python train.py --n_layer=16 --d_model=384 --n_head=6 --n_kv_head=6 --head_dim=64 --d_mlp=1536 --vocab_size=32768 --activation="gelu" --norm="layernorm" --norm_place="pre" --norm_eps=1e-05 --positions="rope" --rope_base=11000.0 --rope_fraction=0.25 --qk_norm=false --attn_scale=0.125 --bias="all" --tie_embeddings=false --parallel_block=false --init="normal" --init_std_qkv=0.0272 --init_std_o=0.0 --init_std_up=0.0272 --init_std_down=0.0 --optimizer="soap_variant" --lr=0.00301 --beta1=0.95 --beta2=0.95 --weight_decay=0.26 --lr_head=0.00351 --warmup_steps=200 --schedule="cos" --final_lr_fraction=0.03 --batch_tokens=[131072, 262144, 393216] --seq_len=1024 --doc_mask=true --train_tokens=578300000 --steps=2386 --dataset="wikipedia_en"
Each number is 128 + 24 x the weight over its row's rms, rounded and kept within 0 to 255. Layers, rows and columns count from 0. The size above them is the row's rms in percent of the matrix's.

# layer 5 MLP down (transposed), 1536x384, rms 0.082, rows 645-680, columns 0-95
size [104 115  71 105 114 107 106 105  94  98  93 102 101 107  80  93 104 107  94 100  97 115 110 106 115 101  97 101  91 111  93  84  93  90 106 114]
[[153 137 116 152 126 121 164 122 102 140 171 136 158 136 114 103 101 110  96 117 131  79 147 121 121 143 168 134 146 148 121 150 155 131 131 167 151 129 153 117 100 103 134 135 123 151 138 144 116 116  80 176 164 158  98 154 138 188  98 149 146 127 142 147 126 115  69  88 160 152 137 138 128 126 110 142 126 142  96  86 170  93 112 152 101 128  94 153 105 116 120  89  99 117 110  99]
 [169 107 140 141 156 128 147 124 111 145 148 109 149 146 113 128 138  70 128  93 119  78 107 137 137 128 123 130 113 107 149 103 129 124 125  98 119 106 150 123 125 124 158 100 158 125 115 151 157 155 155 187 137 137  71 138  85  72  97  92 127 141 156 129  97 152 137 128 150 151 147 168 100 132 132 161  55 120 165 136 179 148 114 130 139 137 136 130 121 149 159 164 103 105 139 130]
 [ 93 127 125 127 123 122 110 110  42 135 106 183 115 152 124 147 121 144  62 104  86 119 140 167 141 137 144 124 164 132 104 146 104 134 117  94 145 132 130  97 104  99 133 136 124 123 155 104 107 106 144  73 150 160 149 137 141 101 147 126 131  92 154 115 122 156 151 110 147 106 147 140 100 136 136  96 100  46  93 133  88 100  95 147 153 166 196  97 124  96 127  57 134 120 135 133]
 [127 153 131 158 116 136  63  86 158 121 137 129 126 106 115 125 137 133 155 126 109  56 148 138  91 108 163 101 114 142 104 120 151 129 151 148 121 133 186  83 136 123 120 130 144 111 157  99 179  92 114 142  98 130 107 110 128 136 118 135 141 145 134 129 154 119 129 154 110  98 105 130 165 168 126 109  78 119 163 120 147 130 138 122 118 101 120 110 101 129 112 170 118 143 190 142]
 [141 118 104 115 142 116  70 122 148 136 151 167 142  93 150 125 114 114 120  72 114 151 110 138 105 122 141 110 129  84 119 116 148  96 152  87 107 158  66 133 125 178 151 148 147 151 131 116 141  87 122 119 105 121 108 121 165 118  55 111 154 129 155 106 136 175 130 118 164 160 151 129 100 111 127 117 149 135 155 137 144  99 133 127 128  80 145 121 124 155  98 123 103 162 159 148]
 [158 120  95  92 115 121 106  98 131 114 107 130 126 153 168 113 133 131  62 130 145 137 181 122 129 135 112 114 171 170 122 139 159  96 119  86 110  91 151 119 123 106 112 177 102 147 108 169 134 157 157 139 116 140 132 131 120  87 123 131  86 142 123 133 133 120 135 165 145 118 116 129  96 168 146 162 120 113 132 129 148 126 127  99  89 123 118 148 129 141 113 147 155 136 133 122]
 [147 107 118 107 111 176 160 142  95 201 148 132 123 134 140  35 123 130 125 138 163 106 121 115 144 160 139 132 154 160 152 189 119 106 119 104 148 134 145 108 161 132 130 151  96  67 154 129 160 130 101 118 117 131 148 160 139 131 136  96 112 159 127  97 145 156 142 129 125 137 197 108 153 151 149 152 143 116 115 164 139 162 134 125 105 133 153 112 126 154 151 138 143 135 136 134]
 [156 135 130 137 128 130 140 133 132 154 132 121 134  77 149 138  82 156 135 161 140 133 131 121 121 158 119 107 121 153  85 140 119 125 151 175 164 149 146 132 136 130 159 138 139 141 134 168 109 124 122 104 104 131 137 133 108 157 119 171 118 125 126 124 145 108 140 159 147 157 133  94 117 105 122 162 135 118 111 111 162 145 133 133 136 170  94  71 185 147 127 143 140 128 134 132]
 [ 89 139 106 150 161 118  88 106 101 161 173 118  84 168 162 126 143 138 188  92 142 120 156 138 136 130 147 123 119  82 157 121 108 149 129 125 127 109 128 166 149 113 117 140 146 114 134 118 154 114 126 113 140 184  94  89 111 183 173  79  59 131 151 106 109 162 146 119 109 154 146 143 122 147 147 111 122 157  83 105 160 117 176 128  85 131 128 139 140 121 115 146 136 131 187 111]
 [ 85 143 122 148 110 111 113 135 135 108 163 133 161 134 140 155 157 112 118 133 134 148 117 105 148 124 150 147 148 117 104 141  98 111 132 130 132  92 127 146 102 112 144 118  97 124 108 146 116 138 135 122 136 128 123 136 125 184 158  98 127 105 124 142 155 116 138 120 109 115 158 123 151 188 104 148  61 109 116  98 156 154 154 154 132 119 123 165 142 100 146 122 102 109 124 139]
 [128 101  98 143 161 103  80 130 124 150 135 140  89 109 143 144 178 142 149 111 109  97 138 155 131 114 106 190 110 125 140 142 150 119 152 150 130 165 158 137 139 126 121  87 185  86 154 123 118 145 178 104 118 154  89 102 145 152 174 124 132 115 148 137 142 152 122  94 107 154 120 159 152 103 159 113 112 121 127 130 140 128 114 151 152 129 151 162 153 112 145 102 149 137 144 104]
 [105  83 124 113 145 161 134 116 133 136 125 161 122 111 110 149  98 126 153 113 121 145 182 121 136  98 124 117 171 144 114  87 153 119 126 140 114 145 120 115 100 131 132 135 125 126 105 175 160 153 135 127  91 167 120 180 138 163 106 121 132 109 162 176 163 126 159  97 110 143 120 125 139 130 123 136 161 104 120 133  83 124 157 103 145 136  72  97 126 106 130 136 130 125 111 139]
 [147 148 130 123 106 128 116 133 128 131 151 146 123 138  98 127 164 114 111  96 135 119  93 120 134 149 109 122 104  94 110 109 152 163 134 103 162 170  97  89 135 141  78 141 153 149 140 139 164 111  69 157 102 142  66 114 133 164 126  94  82 106 110 131 127 109 149 133 134 134 151 127 141 152 129 126 131 115 137  79 112 123 114 104  89 171  54 138 153 126 133 109 128 107 150 113]
 [131 133 142 137 105 162 168 178 123 160 116 152 105 140 149  89 138 145 110 109 127 148 103 144 135 125 177 134 118 167 110 127 103 104 132 138 129 105 119 129 115 113 174 132 147 132  98 153 131 125 110 178 147 114 150 110 122 117 167 171  58 202 136 125 153 111 131 104 154 134 142 153 134 111 115 125 157 108  84 122 134 105 156 120 115 117  76  90 144 165 174 101  91 118 136 148]
 [117 132 119 104 127 122 129 144  99 137  98 126 131  84  97 154 120 108 111 123 111 122 125 113 106 168 125 158 139  98 167 155 159 109 123 119 115 119 157 129 139 129 111 119 106  92 140 119 125 130 150 123 144 183 134 133 131 121 151 148 125 103 111 142 118 103 131 126 146 146  99 114 138 118  85 105 133  97 137 127 195 121 133 135 167 124 255 125 115 158 101  97 155 162  89 149]
 [149 159 111  95 134 123 102 153 127 125  95 102 174 152 139 142 176 112 150  81 128 156 123 129 138 109 116  91 126 126 137 118 142 138 144 117 146 190  78 124 117 136 134 142 178 148  78 137 166  94 115 103 161 123 113 138 101 128 105  70 118 115  93 113 120  95 119 124 110 103 120 137  83 115 134  76 152 114 157 114 134 139 142 131 143 133 124 102  83 117 143 121 149 133 140 151]
 [127 134 143 122 139 111 109 131 128 131 139 166  97 119 134 156 137 120 134 144 143 151 107 125 126 130 140  98  84 103 190 140  95  86 166 177 118 176 123 145 136  88 118 139 129 135  97 112  90 125 174 168 109 104 159 115 136 148 151 134 126 106 123 143 165  82 143  80 172 189 147 145 136  97 168 106 145 111 106 130 103 115 133 162 146 101 116 134 144 139 107 116 130 133 118 148]
 [113 190 118 142 156 127 112 124  94 116 131 128 111 134 189 157 121 173  99 164  97 124 137 108 136 168 168  94 136 119 101 112 135 121 148 124 134 188 178 130 122 112 112 129 146 123 139 185 137 129 114 149 120  83 103 119 148 210 142 121 112 105 112 112 132 132 158 132 167 127 137 143 134 133 101 153  94 113 145 134 163 114 156 143 137  72  88  96 158 132 148 119 118 116 113 188]
 [116 134 103 109 144  89 130 112 136 153 130 129  98 136 124 126 158 119  88 100 124 107 154 112 132 159 126  60 138 105 155  88 106 113 165 120 143 148 170 110 124 101 135 132  92 107 137  79 131 109  89 118 115 120 100 128 171 138 182 124 136 141 130 124 128 164 135 142  97 128 152 133 121 124 142 132 107 142 130 101 126 121 146 125 144 120  55 128  89 129 122 162  92 145 143 122]
 [110 160 129 131 125 150 128  94 113 162 122 113 195 143 138 110 127 137  54 106 173 100  97 111 133 134 178 139 123 132 141 131 146 100  82 112 126 129 113 124 144 105 155 154 140 109 124 133 187 112 111  99 109 125  95  93 139 151 115 101 127 106 134  94 174 121 130 142  81 142 165 110 127 106 159 121 133 105 139 125 151 135 123 105 133  94 139 126 108 138 113 177 108 147 145  98]
 [133 140 132 127  97 150 180 107 109 107 124 130  98 109 142 138 139 119  61 140 158  85 149 104 113 135 114 102 162 128  86  87 155 163 137  96 137 124 126 130 129 105 110 106 108 106  90 132 145 139 137 172 119 119 132  52 143 147 142 156 135 104 120 121 129 114 125 136 101  91 131 106 131 141 161 140  80 162 118 116 126 140 111 133 158 140 123 127 142 132 159 100 152  78 158 157]
 [164 152 137 136 137 123  97 130 151 114 125 139 157 114 117 133 132 123 172  99 120 178 110 108 154 120 129 119 121 125 181 176 131 147 134 147 146 167 121 132 140 102 143 114 116 127  86  96 119 121  99 138  94 123 117  88 134 161  97 125 116 135 140 131 135 138 170 154 148 116 150 128 146  89 146 119 125 137  96 120 146 124 137 120  80 117 116 117 128 148 145 114 136 137  96 159]
 [104 127 113 120 122 109 104  55 112 136 126 133 150 125 162 157 112 129 112  96 129 150 110 129 125 176 161 161  94 118 133 149 169 101 145 120 134 106 122 147 162 116 110 196 147 133 147 161 104 127 141 141 115 139 108 134 141 131 137 117 149 169 131 157 149 120  84 124 137 178 124 156 116 117 106 114 189 113 137 124  98 133 120  98 138 135 109 150 122  99 134 131 137 136 100 119]
 [126 123 140  95  74 106 139 145 151 176 138 132 113 131 120  82 143 126  71 116 166  88 160 129  95 115 134 143 169 102 137 193  79 124 110 129 136 147 151  89  95 111 117 118  98 140 155 126 179 127 108 167 133 183 163 146 108 122 121 126 143 109 146 108 168 109 138 147 125 148 116 131 116 130 127 143 161 119 102 127 120 115 135 138 159 150 120 131 162 154 140 145 129 145 151  69]
 [103 102 114 113 176 108 139 143 122 105  93 127 117 153  79 128 147  57 119 160 124  96 129  99  86 127 103 101 106 143 111  89 143 156 153 106 138 177 153 122 148 106 132 109 103 115 164  92 111 115 125 147 165 170 118 149 103 148 118 130 155 139 120 159 141 114 144  91 107 126 136 134 148 136 191 135 115 128 128 131 173  80 174 126 144 142  65 124 127 124 142 112 120 104  84 139]
 [155 123 122 105 104 137 109  99  99 126 133 116 124 152 149 173 144 111 165 114 140 118 119 150 129 113 139 180 170 142 107  99 130 139 104 109 129 139 143 196 136 114 147 131 125 144 188 132 102 163 137  86 133 142 140 128  93 141 120 183  79 139 155 141  85 123 161 158 143 155 158 141 135 132 145 116 170 136 182  93 127 107 108 120 137 146  75 138 139  90 119 103 141 116 101 167]
 [146 119 161 151  69  95 153 114 146 125 108 134 117 138 102  62  82 135 150 140 159 157 136 141 118 127 161 130  97 151 160 115 122 101 136  71 114 127  90 107 147  98 164 146 137 163 115 183 131 117  93 117 128 141  67  96 111 110 145 143 154 139 152 135  88 130 109  99 103 124  88 155 114  98 126 115 128 109 128 123 102 148 151 148 115 129  97 123 130  95 167 121 150 144 111  82]
 [152 114 139 132 169 106 110 123  87 133 154 126 122 139 142  95 129 115 131 101 103 113 130 140 172 117 129 142 162 124 122 123 138 122 142 139  79 165 185 113 114  93 148 119 138 111 141 153 182 107  97  75 151 118 127 114 127  94 157  90 116 142 152  57 101 178  69 136  91 169 141 128 162 139 116 114 132 146 158 104  78 141 118 129 138 159 109 175 130 138  81 120 110 110 129 140]
 [127 138 117 123 130 144  97 127 110 129 128 138 127 146 127 130 108 110 155 104 150 121 116 135 131 164 192 117  94 151 125 152 132 151 150 130 149  86 140 136 151 132 117 170 119 113 118 116 143 119 144 122  96 143 146 137 133 144 128 121 104 121 152 111  89 154 135 122 107 167 100 182 163 129 144 119 107 155 147 171 133 135  99 150 141  96 102 154 117 191 119 127 193 144 144 131]
 [117  90 128 118 133 121 157 118 141 157 159 128 129 141 116 124 163 155 114 177 148 114 152 135  84 137 142 136  93 149 118 135 133 136 103 148 124 136 137 125 147 131 173 207 133 163  80 163 135 143 138 151 148 133 101 159 136 128 145 114  99 131  75 129 131 116  99 117  98 146 117 127 121 121 110 156 142 137 168 132 207  96 182 147 138  97 141 133 128 139 124 146 144 106  83 161]
 [100 142 154 108 119 172 120 157 102 116 151 120 141 106 138  88 188 138 125 133 115 131 134 147 133 138 118 144 110 110 100 144 143 132 119 111 148 164 141 135 126 174 114 102 103  93 112 115 115 128  90 137 132 150 151 151 126 122  89 143 132 124 145 101 178 153 125 126  92 135 115 121  71 101 143  87 129 135 116 129 170 111 124 127 114 146 133 116 159  96 169 130  93 146 123 145]
 [152 141 161 154 139 163 160 138 121 145 138 110 157  87 117 162 141 122  83 141  94 125 107  89 143 129 123 141 118 139 134  92 111 161 122 117 111 121 129 126 110 161 136 171  91 123 141 132 133 202  99 102 111 117 128 121 141 118 134 148 148 115 119 119 138  79 137 119  98 120 156 126 126 116 128 122 111 149  97 141 160 114 138 124 127 144 111 141 113 144 115 147  91 117 156 138]
 [161 142  75 101 126  94 112 125 165 116 170 156  90 135 112 153 125 126 122 101 155 102 118 114 130 122 157 148 130 102 140  82 145  94 128 137 104 135 143 156 124 130  98 112 144  96 144 113 113 114 130  99 166 165 141  87 202 141 105 139 168 140 111 125  75 129 172 104 118 136  89  55 121 113 103 136 115 153 125 117 126 103 129 158 119  89  86 154 137 114 140 134  89 133  78 130]
 [114 108 107 100 119 161 182 107 103 157 149 136 119 119 105 118 164 118  74 111 124  78 139 125 143 148 151 147 142 111 162 130 121 142 138 147 135 132 140 134 155 108 124  87 102 105 126  93 124 136 140 107 118 139 115 123 141 163 158 147 136 168 149 137  80 159 117 139 145  99 140 151 168 139  96 108 104 110  99 139 177 148 153 111 123 138 194 109 112 141 103 101 126 110 139 108]
 [158 104 123 115 108 173 145 152 113 119 123  78 144  95 138 114 116 131  97  85 136 199 145 121 145 154 144 113 140 174 176 112 105 138 122 112 120 141 123 114 131 104 120 155 141 178 119 128  97 102 133 143 158 157 117 130 104 113 160 119  94 148 133  85 162 127 186 120 151  67 116 131 135 102 102 153 134 148 127 136 107 128 136 154 121 138 118 113 107 137 142  91  92  60 170 110]
 [136 120 123 157 139 113  85 156 142 138  75 132 120  91 198 171 156 142 130 123  93 145 101 130 120 121 120 128 182 111  72 111 158 146 168 131 118 112 127 156  93  69 128 121 120 127 116  87 138 153 121 103 136 161 153 139 117 118 128 135 125 108 137 156 114 146 122  88 169 153 132 110 142 129  97 103 109 138 108 103 166 138 144 120 130 128 143 126 144 144 150 119 134 125  97 146]]
# layer 5 MLP up, 1536x384, rms 0.0838, rows 646-681, columns 0-95
size [114  92  99 105 109  99 103  95  81  93  97  91 105 132 100 101 100  95  90  95 109 107 104 118  98  93  98  88 103  91  82  89  90 110 108  87]
[[136 123 126 120 115 157 154 138 130 143 138 108  97 126 133 145 150 117 111  89 148 133  99 145  96 149 136 143 126 123 172 187 146 102 126 139 122 118 148 168 164 104 148 160 164 145 114 132 157 131 172 138 152 131 144 109 129 140 110  98 152  98 147 112 138 112 181 115 102  90 150  69 201 113 136  50 104 133 128  94 118 122 104 132  76 122 114 156 120 140 156  95  94 123 153 115]
 [126 138 133 140 137 132 114 160 131 142 135 131 121 102 160 150 144 110 162 130 132 128 124 112 151 125 160 147 159 138 182 135 135 135 135 193 140 132 117 116 121 167 117  97 110 128 140 141 128 161 176 136 120 115 145 107 167 163 122 103  92 143 123 133 104 103 144 118 121 125 127 153 125 111 121 130 164 102 124 116 174 101 135  54 154 109  94 142 143 135  58 157 109 162 100 141]
 [145 121 113 139 135 164 135 138 121 106 100 135 171 104 122 108 140 164 167 113 157 107 128  95 116 113  89  99 141 136 108 102 106  67 102 148 162 107 116 113 149 126 176 113 118  81 119 156 140 165 135  74 136 142 160 188 132 130 137 130 128  89 154 131 132  67 110 153 126 101 104 145 169 131 112 137 122  98 120 147  98 143 118 127 141 118 130  99 135 143 106 102 118 147 113 131]
 [131 123 197 111 143 140 140 140 126 175 102 105 134 119 152 152 104 120 116 117 112 114 134 112 132 108 134 117 132 132 148 126 111 105 138 106 171 137 149  78 124 124 128 133 104  92 128 116 123 159 112 101 149 159 137  87  79 127 107 177 121 133 137 110 157 139 123 125 106 156 108 135  90 116 125  87 130 170  88 132  41 135 103 124 139 167 168 134 113  82 142 119 150 113 103 103]
 [143 138 128 118 152 131 141 140 184 122 147 160 154 137 163 101 138 155 152 112 127 151 138 127 135 144 102 109  90 124 143 133 122 120  98 134 143 177 148 160 113 148 139 122 130 134  88 126  84 144 145 128  96 109 149 118 163 118 122 125 125 126 147 142 159 160 118  83 160  76 120 146 130  92 113 110 115 147 129 105  89 136 164 161 144 185 143 155  97 108 112 134 109 103 110 129]
 [117 167 100 140 123 158 117 119 142 102 111 127 127 173 141 187 180 151 158 183 122 114 135 117 105 122 120 123 132  82  92 140 104 135 143 148 111 157 141 115 128 153 118 122 163 109 134 112 131  80  95 157 183 122 174 120 130 141 164 108 149 159 114 120  93 119 149 142 109 114 134  96 156  84 173 124 110 138 141 140 157 156  91 164 134  90 108 133 140 131 145 151 142 171 153 143]
 [146 122 154 136 141 134  68 123 143 106  94 133 163 109 114 138 108  93 129  94 125  90 153 131 119 144 124 119 147 131 135  82 163 126  92  90 139  99  99 137 101 130 152 215 164  98 139 117 101 131 130 122 144 142 133 126 146 137 151 106 103 124 125  95 144 138 146 104 103 119 127 149 201 137 188 153 128 163 117 156 147 167 160  97 133 122 100 120 131 125 111 103 137 164 151 109]
 [124 143 146 145 106 153  92 165 153 126  86 133 156 107 118 126  92 121  75 119 146 156 140 138 134 153 155 132  95 113 143 161 138 100 105  90 159 122 118 108 156 140  87  94 133 152 131 131 115 156 152  84 114 116 143 192 106 100 107 128 144 173 136 116 126 107 114  89 135  92 136 120 138 110  63 131 160 117 141 150 112 130 151 157  83 132 118 114 157  71 149 140 152  83 101 151]
 [124 119 134 140 119 125 133 136 133 107 102 143 100  87 120  94  70 128 169  71 126 165 138 129 105 104 103 122 150 167 154 122 145 133 132 145 104 153 101 132 161 153 106 133 152 147 180  97 143  99 111 111 129 143  99  96 120  95  97 131 138  96  94 114  95 151 123 160 106 131 143 157 137 105  95 142 183 115 132 145 115 136 125  93 153 132 144 139 150 130 148 144 114 132 142  94]
 [150 135 126 139 132  88 126  96 127 166 120 150 120 143  86 110 147 119 134 115 149 169  92 151 114 102 150 109 136 123 103  95 119 130 136 126 137 116 110 104 128 165 117 145 135 161 121 103 136 120 119  85 134 143 125 172 141 158 131 160 119  52  89 115 158 148 116 121 149 107 154 120 122 118  89 127 136 107 121 146 100 117 130 122 164 148 147 114 136 127 147 100 157 123 110  96]
 [ 97 179 155 170 141 141 146 111 120 163 129 138 130 109 119 144 108 138 112 128 140 111  93 142 124 113 107 138  76  58  99 151 110 153 114 135 110 108 136 157 136 109 180 103 166 115 148 135 161 117 125 152 172 102 150 115 130 131 164 138 122 132  79 108 101 119 124 114  79 142 144 135 130  73 126 133 112 141 122 128 161 183  91 142 135 125 124 133 116 171 220 116 118 166 142 102]
 [138 143 159 124 135 129  94 155 162 131 128 137 120 126 129 138 123 136 119 151 141  96 115 152 139 146 119 115 134 110  96 109  84 146  90 158 135 151 122 126 131 109 114 132 114  93 120 124  94 140 117 113 109 103 134 100 140 108 168 114 183 138 152 144 130 137  85 161 124 111 125 154 148 154 114 132 107 156 119 152 128  81 142 113 162  93 194 101  99 112 146 140 132 149 121 160]
 [124 115 111 111 144 134 159 180 159 183 109 121  79  91  56 177 128 150 110 185  98 118  89 126 148 143 161 149 144 124 149  99 119 150 132 146 126  88 146 131 127 120 147 144 125 130  92 108 130 134 112 171  66 114 116 166 106 144 100 146 121 125 121 102 142 101 165 135 132 117 151 147 123 135 119 100 116 138 156 129  67 145 112 102 109 143 132 124 140 112 135 103  78 132 101 154]
 [136 146 118 134 154 154 109 141 138 163 113 113  98  97 120 108 152  77 146 186  90 131 114 135 110 174 142 122 143 105 132 141 159 132 134 120 134 135 127 116 120 113 107 114 107 121 157 151 115 156 161 141 122 123 128 127 119 129 137 128 114 112  90 131  92 113 131 149 117 111 134 115  78 147  86 100 155 117 153 124 131 119 151 135 157 146 143 116  96 175 118 122 148 154 134  88]
 [174 116 176 135 133 131 147 161 113  99 144 115  98 163 128 128  96 131 123 145 114 109  96 105 161 108 186 151 116 109 110 115 139 137 115 116 122 133 160 146 143 129 112 109 136 104 142  68 131 170 126 180 151 100 141 118 149 134 141 208 113 124 133 141 114 171 157 166 140 155 146 120 153 126 112 189 122 130 157 145 124 138  80 121 145 117 124 142 165 128 112 135 102  83 132 109]
 [ 90 143 100 142 125 111  96 158 156 128 142 126 122 138 132 164 163 148 127 103 102 151 126 115 126 116 176 156 112 150 105  93 133 119 118 142 190 126 127 145 110 166 151 113 132 137 144 135 154 112  90 155 147  91 132 228 131 137 131 133  75 196 100 109 114 140 131 141 148 130 119 151 130 123 118 135 133 167  97 151 105 134 113 102 102 109 159 114 106 114 128 104 131 155 135 166]
 [130 160 149 134 137 120 136 130 118 136 117 114 131  89 149 128 124 129 159 121 117 136 137 123 165 126 111 133 129 160 154  91 140 104 141 138 130 145  85 130 104 157 132 117  85 102 103  97 102 135 116 130 183 127 105 138 165 137 123 149  93 162 128  97 129 130 100 128 114 113 113 115 124 146 147  94 135 121 105 143 141 123 161 110 139 140 172 110 128 105 128 130 109 143 114 138]
 [137 134 124 131 140 129 160 133 122 105 160 136 138 153  74 162 117 140 172 110  92 133 123 130 108 105 126 148 108  99 122 141 148 170 129 118 101 121 128 147 127 133 121 158 145 139 111 138 106 151 120  98 131 123 143 107 116 129 138 152 135 114 114  97 145 117 126 119 127 131  95  87  96  67 160 118 163 108 132 135  96 124  97 160 100 117 108  88 131 121 131 134 155  86 112 145]
 [144 101 134 144 108 105 180 135 116 122 166 126 101 144  91 152 100 174 122 147 133 129 118 135  87 145  64 119 122 124 116 107 115 125 131 134 126 167 126 142 111 141 198 111 128 153 117 135 105  98 149 126 154 164 137 157 146 130 140 122 138 111 108 125 150 123 150 142 147 124 133 149 115 132 105 151 124 107 133 134 101 130 142 161 159 128 135 132 104 177 143  91 116 129 101 138]
 [101 145 133  93 150 117 110  95 169 149 143 143 158 124 162 116 111  98 138 113 133 126 108 134 136 139 130 124 178 154 184 146 134  94 127 142 117 142 118 127 114 181 122 140 145 122 138 124 100 127 180 117 109 140 146 153  99 101 106 149 151 150 134 136 130 115 131 149 133 143 137 115 151 153 111 119 108 124 136 130 122 126 160  84 110 131 107  84 135 139 121 168 125 167 112 141]
 [150 130 130 133 106 141 111 126 147 157 147 126 116 127 146 143 114  95 114 147  99 112 138 120 126 111 152 121 115 126 130 146 168 117 138 171 114 148 138  94 123 148 106 115  93 122 130 142 143 103 102  77 139 107 101 110 130 103 126 153 190 133 151 145  99  87 128 127  70  88 107 131 159 114  78 120  96 189  65 130 113 152  78  97 123 121 131 123 143 123 122 115 145  77 117  93]
 [154 137 160 160 118 169 141  71  91 157 127 149 164  55  86 126 120 132 100 136 151 119  80  70  99 108 133 136 113 136 126 149 131 161 141 132 176 126 128 152 122 110 153  93 142  97 170 118 124  80 125 114 128 131 141 127 157 115 112  92 113 135 143 137  96 129 134 162 130 128 168  97 168  95 101 135 120 153 145 157 105 155 131 122 134 111 131  99 138 146 166 140 132 140 119 127]
 [129 139 155 105 113 120 138 138 143 120 122 133 156 174  48 100 137 153 108 116 140 151 116 176  67 107 142 107 110 138 156  98 144 121 120 137 137 129 139 122 123 159 140 125 169 154 160 125 106 148 154 160 126 114 126 141 115  97  94 166 136 123 112 162 173 106 158 166 137 164 155 110 164  91 166 126 148 105 119 142  71 114 160 161 141 152 143 137 141 133 105 116 126 155 122 130]
 [112 146 155 109 185 133  97 127 126 129 152 106  92 120 130 160 182 118 141 129 107 134 146 151 152  96 127 103 138 121 120 132 121  81 108 136 134 100 174 133 151 111 111 155 132 161  95  89 139 122 163 158 185 139 149 115 114 136  95 122 131 131 117 146 132 115  83 130  91 170 154 126 115 131 129  77 153 115 129 101 165 144 148 131 150 167 160 124 107 138 121 151 156 113 128 132]
 [144 142 171 153 117  95 147 125 113 172  90  87 139 127 118 136 143 177 103 110  99  92 135 130 152 127  74 105 174 132 120 142 107 145 161  71 136 127 140  96 132 156 113 151 125 119 138 149 102 140  93 120 100 155 140  78 130 130 132  96  93 112 125 116 113  98 159 124 134 119 138 108 149 108 111 157 154 131  71 171 126 108 141 140 132 126 122 126 122 166 122 100 106 163 127 141]
 [158 118 144 134 130 142 121 113 107 124 158  97 177 143 122 131 101 103  74 100  94 108 138  98 130 131  83 105 153 154  90 143 133 165 127 149 146  86 141 100  95 158 117 125  92 130 171 121 147  94 126 133  96 113 166 120 136 132 124 126 140  81 156 155 124 102 118 119 173 113 141 123 122 171 111 108  82 153 146 134 157 133 123  97 151 123 123 115 138  83  98 156  92 125 110 177]
 [128 159 130 127  73 123 102 135 144  79 113 118 147 121 167 164 111 126  92 107 126 126 149 106 111 130 119 115  84 109 125 143 147 151 125 146 142 126 107 109 108 154 169 147 149 134 145  85 139 165 118 151 122 118 156 171 107  60  96 107 151 118 123 172 121 130 130 109 143 132 134 120 137 147 105 119 145 132 118 108 137 114 155 121 100 120 121 133 119 128 136 131 135  92 133 115]
 [145 131 134 122 128 110 169 136 161  69 124 153  96 125 115 125 129 133 117 170 124 128 157 119 102 130  92 139 131 126 114 108 127  70 102 127  95 161 124 126 123 113 127  78 161 138 150 139 132 128 152 105 152  71 102 129 144 105 141 143 151 161 109 111 129 107 105 138 138  99 118  93 142 166 108 121 141  99 119 122 162 127 115  55 112 141 144 137 154  87 123 158 123 101 126 108]
 [143 188 141 142 135 128 109 139 150 147 121 117 132  95  82 114 153 164 109 158 120 102 130 115 133  83 105 122 125  94 160 118 126 155  99 114 168 162 129 122 140 122 118 115 142  69  88 161 148 120 133 152 119 115 202 122 151 123 159 112  87 140 165 133 123 118 165 146 131 105 125 156 137 103  84 132 136 177  89 124 133 131 100 158 156  87 110 164 168 158 109 127 172 102 142  87]
 [135 131  97 100 161 121 121 142 131 144 151 122 157 136 143 173  74 153 146 102  84 139 126  66 105 137 125 114 133 180 172 140 144 138 139 153 110 112 121 109  93 149 118 125 124 154 137 138 133 136 123  70 153  52  93 174 106 119 153 123 114 126  97  95  89 118 117 158 149 155 113 164 165 119 144 132 112 154  92 134  82 100 159 123 128 105 147 135  84 128 130  90 174 120 136 149]
 [ 92 118 117 122 109 110 131 153 133 141  99 127 133 131 169 127 102 146  98 116 125 100 142 180 105 143 119 100 100 105 106 152 148  94 101 150 130 157 130 121 154 131  86 119 142 146 136  93 142  91 131 162 129 138 104 124 160 120 145 146 117 122 118 143 109 162 115 102 167 132 107 118 117 108  95 144 150 132 109 120 194 121 131 137 118 102 107 117 137 114 173 120 132 135 112 100]
 [144 112 143 150  95  99  85 123  98 140  99 168  93 135  98 119 118 127 108 163 111 135 112  99 131 159 122 144 133 127 107 114 105 185 108 128 107 100 143  92 130  99 128 166 131 109 132 151 133 122 162 144 144  86 111 120  77 147 112 126 145 150  73  99  91 145 166 160 133 112 182 161 129 100 179 140 145 152 121 112 119 141 162 136 122 115 131 120 109 156  95 133 139 129 142 126]
 [106  97 143 159 116 105  95 149 151  90 103 138 125 135 102 117 103 124 112 134 107 121 100 147  98 151  96 118 111 130 126 120 159 122  96 138 128 115 124 118  97 143 113 184 138 144 145  63 131 134  85 101 116 159 134 114 142  96  72 147 144 103  75  86 135 124  91 128 103 198 125 118 101 121 158 120 132 134 118 133 153 120 106 131 135 125 131 120 152 107 138 151 144 178  85 110]
 [138 149 137  97 121 134 132 148 177 152  91 162 178 161 126 138 162 145 130 149 139 111 139 122 128 113 160 155  90 118 131 129 149 114  99 142 120 139 140 128 154 139 157 149 141 123 127 184 117 142 171 139 107 133 140 139 129 171  71 157 159  98 134 116 121 101 133 103 154 127 100 131 132 101 156 132 109 105 119 140 115 134 120 125 131 135 134 178 141 113 157 155 168 181 122 105]
 [160 132 174 155 121  94 113 127 141 112 112 103 109 158 147 119 147 128 154 130 123 189 114 136 129 119  95 151 126 134 137 115 185 121 106 111  92 114 124 151 111 149 116 163 106 124  71 115 115 107 114 119 135 127 134 184 109 131 124 161 131 169 117 129 141 118 129 145 147 123 174 147 110 104 154  86 121 137 150 138  66 143 158 131 100  92 132 147 126 133 191 116 100 143  77 142]
 [121  94 186 132 123 114 129 102 187 129 138 136  98 144 160 164 140 115  91 120 180 125 127  96 131 165 121 118 159  87 137 145  75 145 136  97 157  77  85 143 154 117 115 103 140 148 161  98  91 126 112 122 109 140 150 121 110 100 116 118 173 125 155 160 125 117 105 146 129 146  88 136  91 118 111 101 116 139 146  95 153 169  88 117 123 132 137 118 134 142 166 135 123 132 122 128]]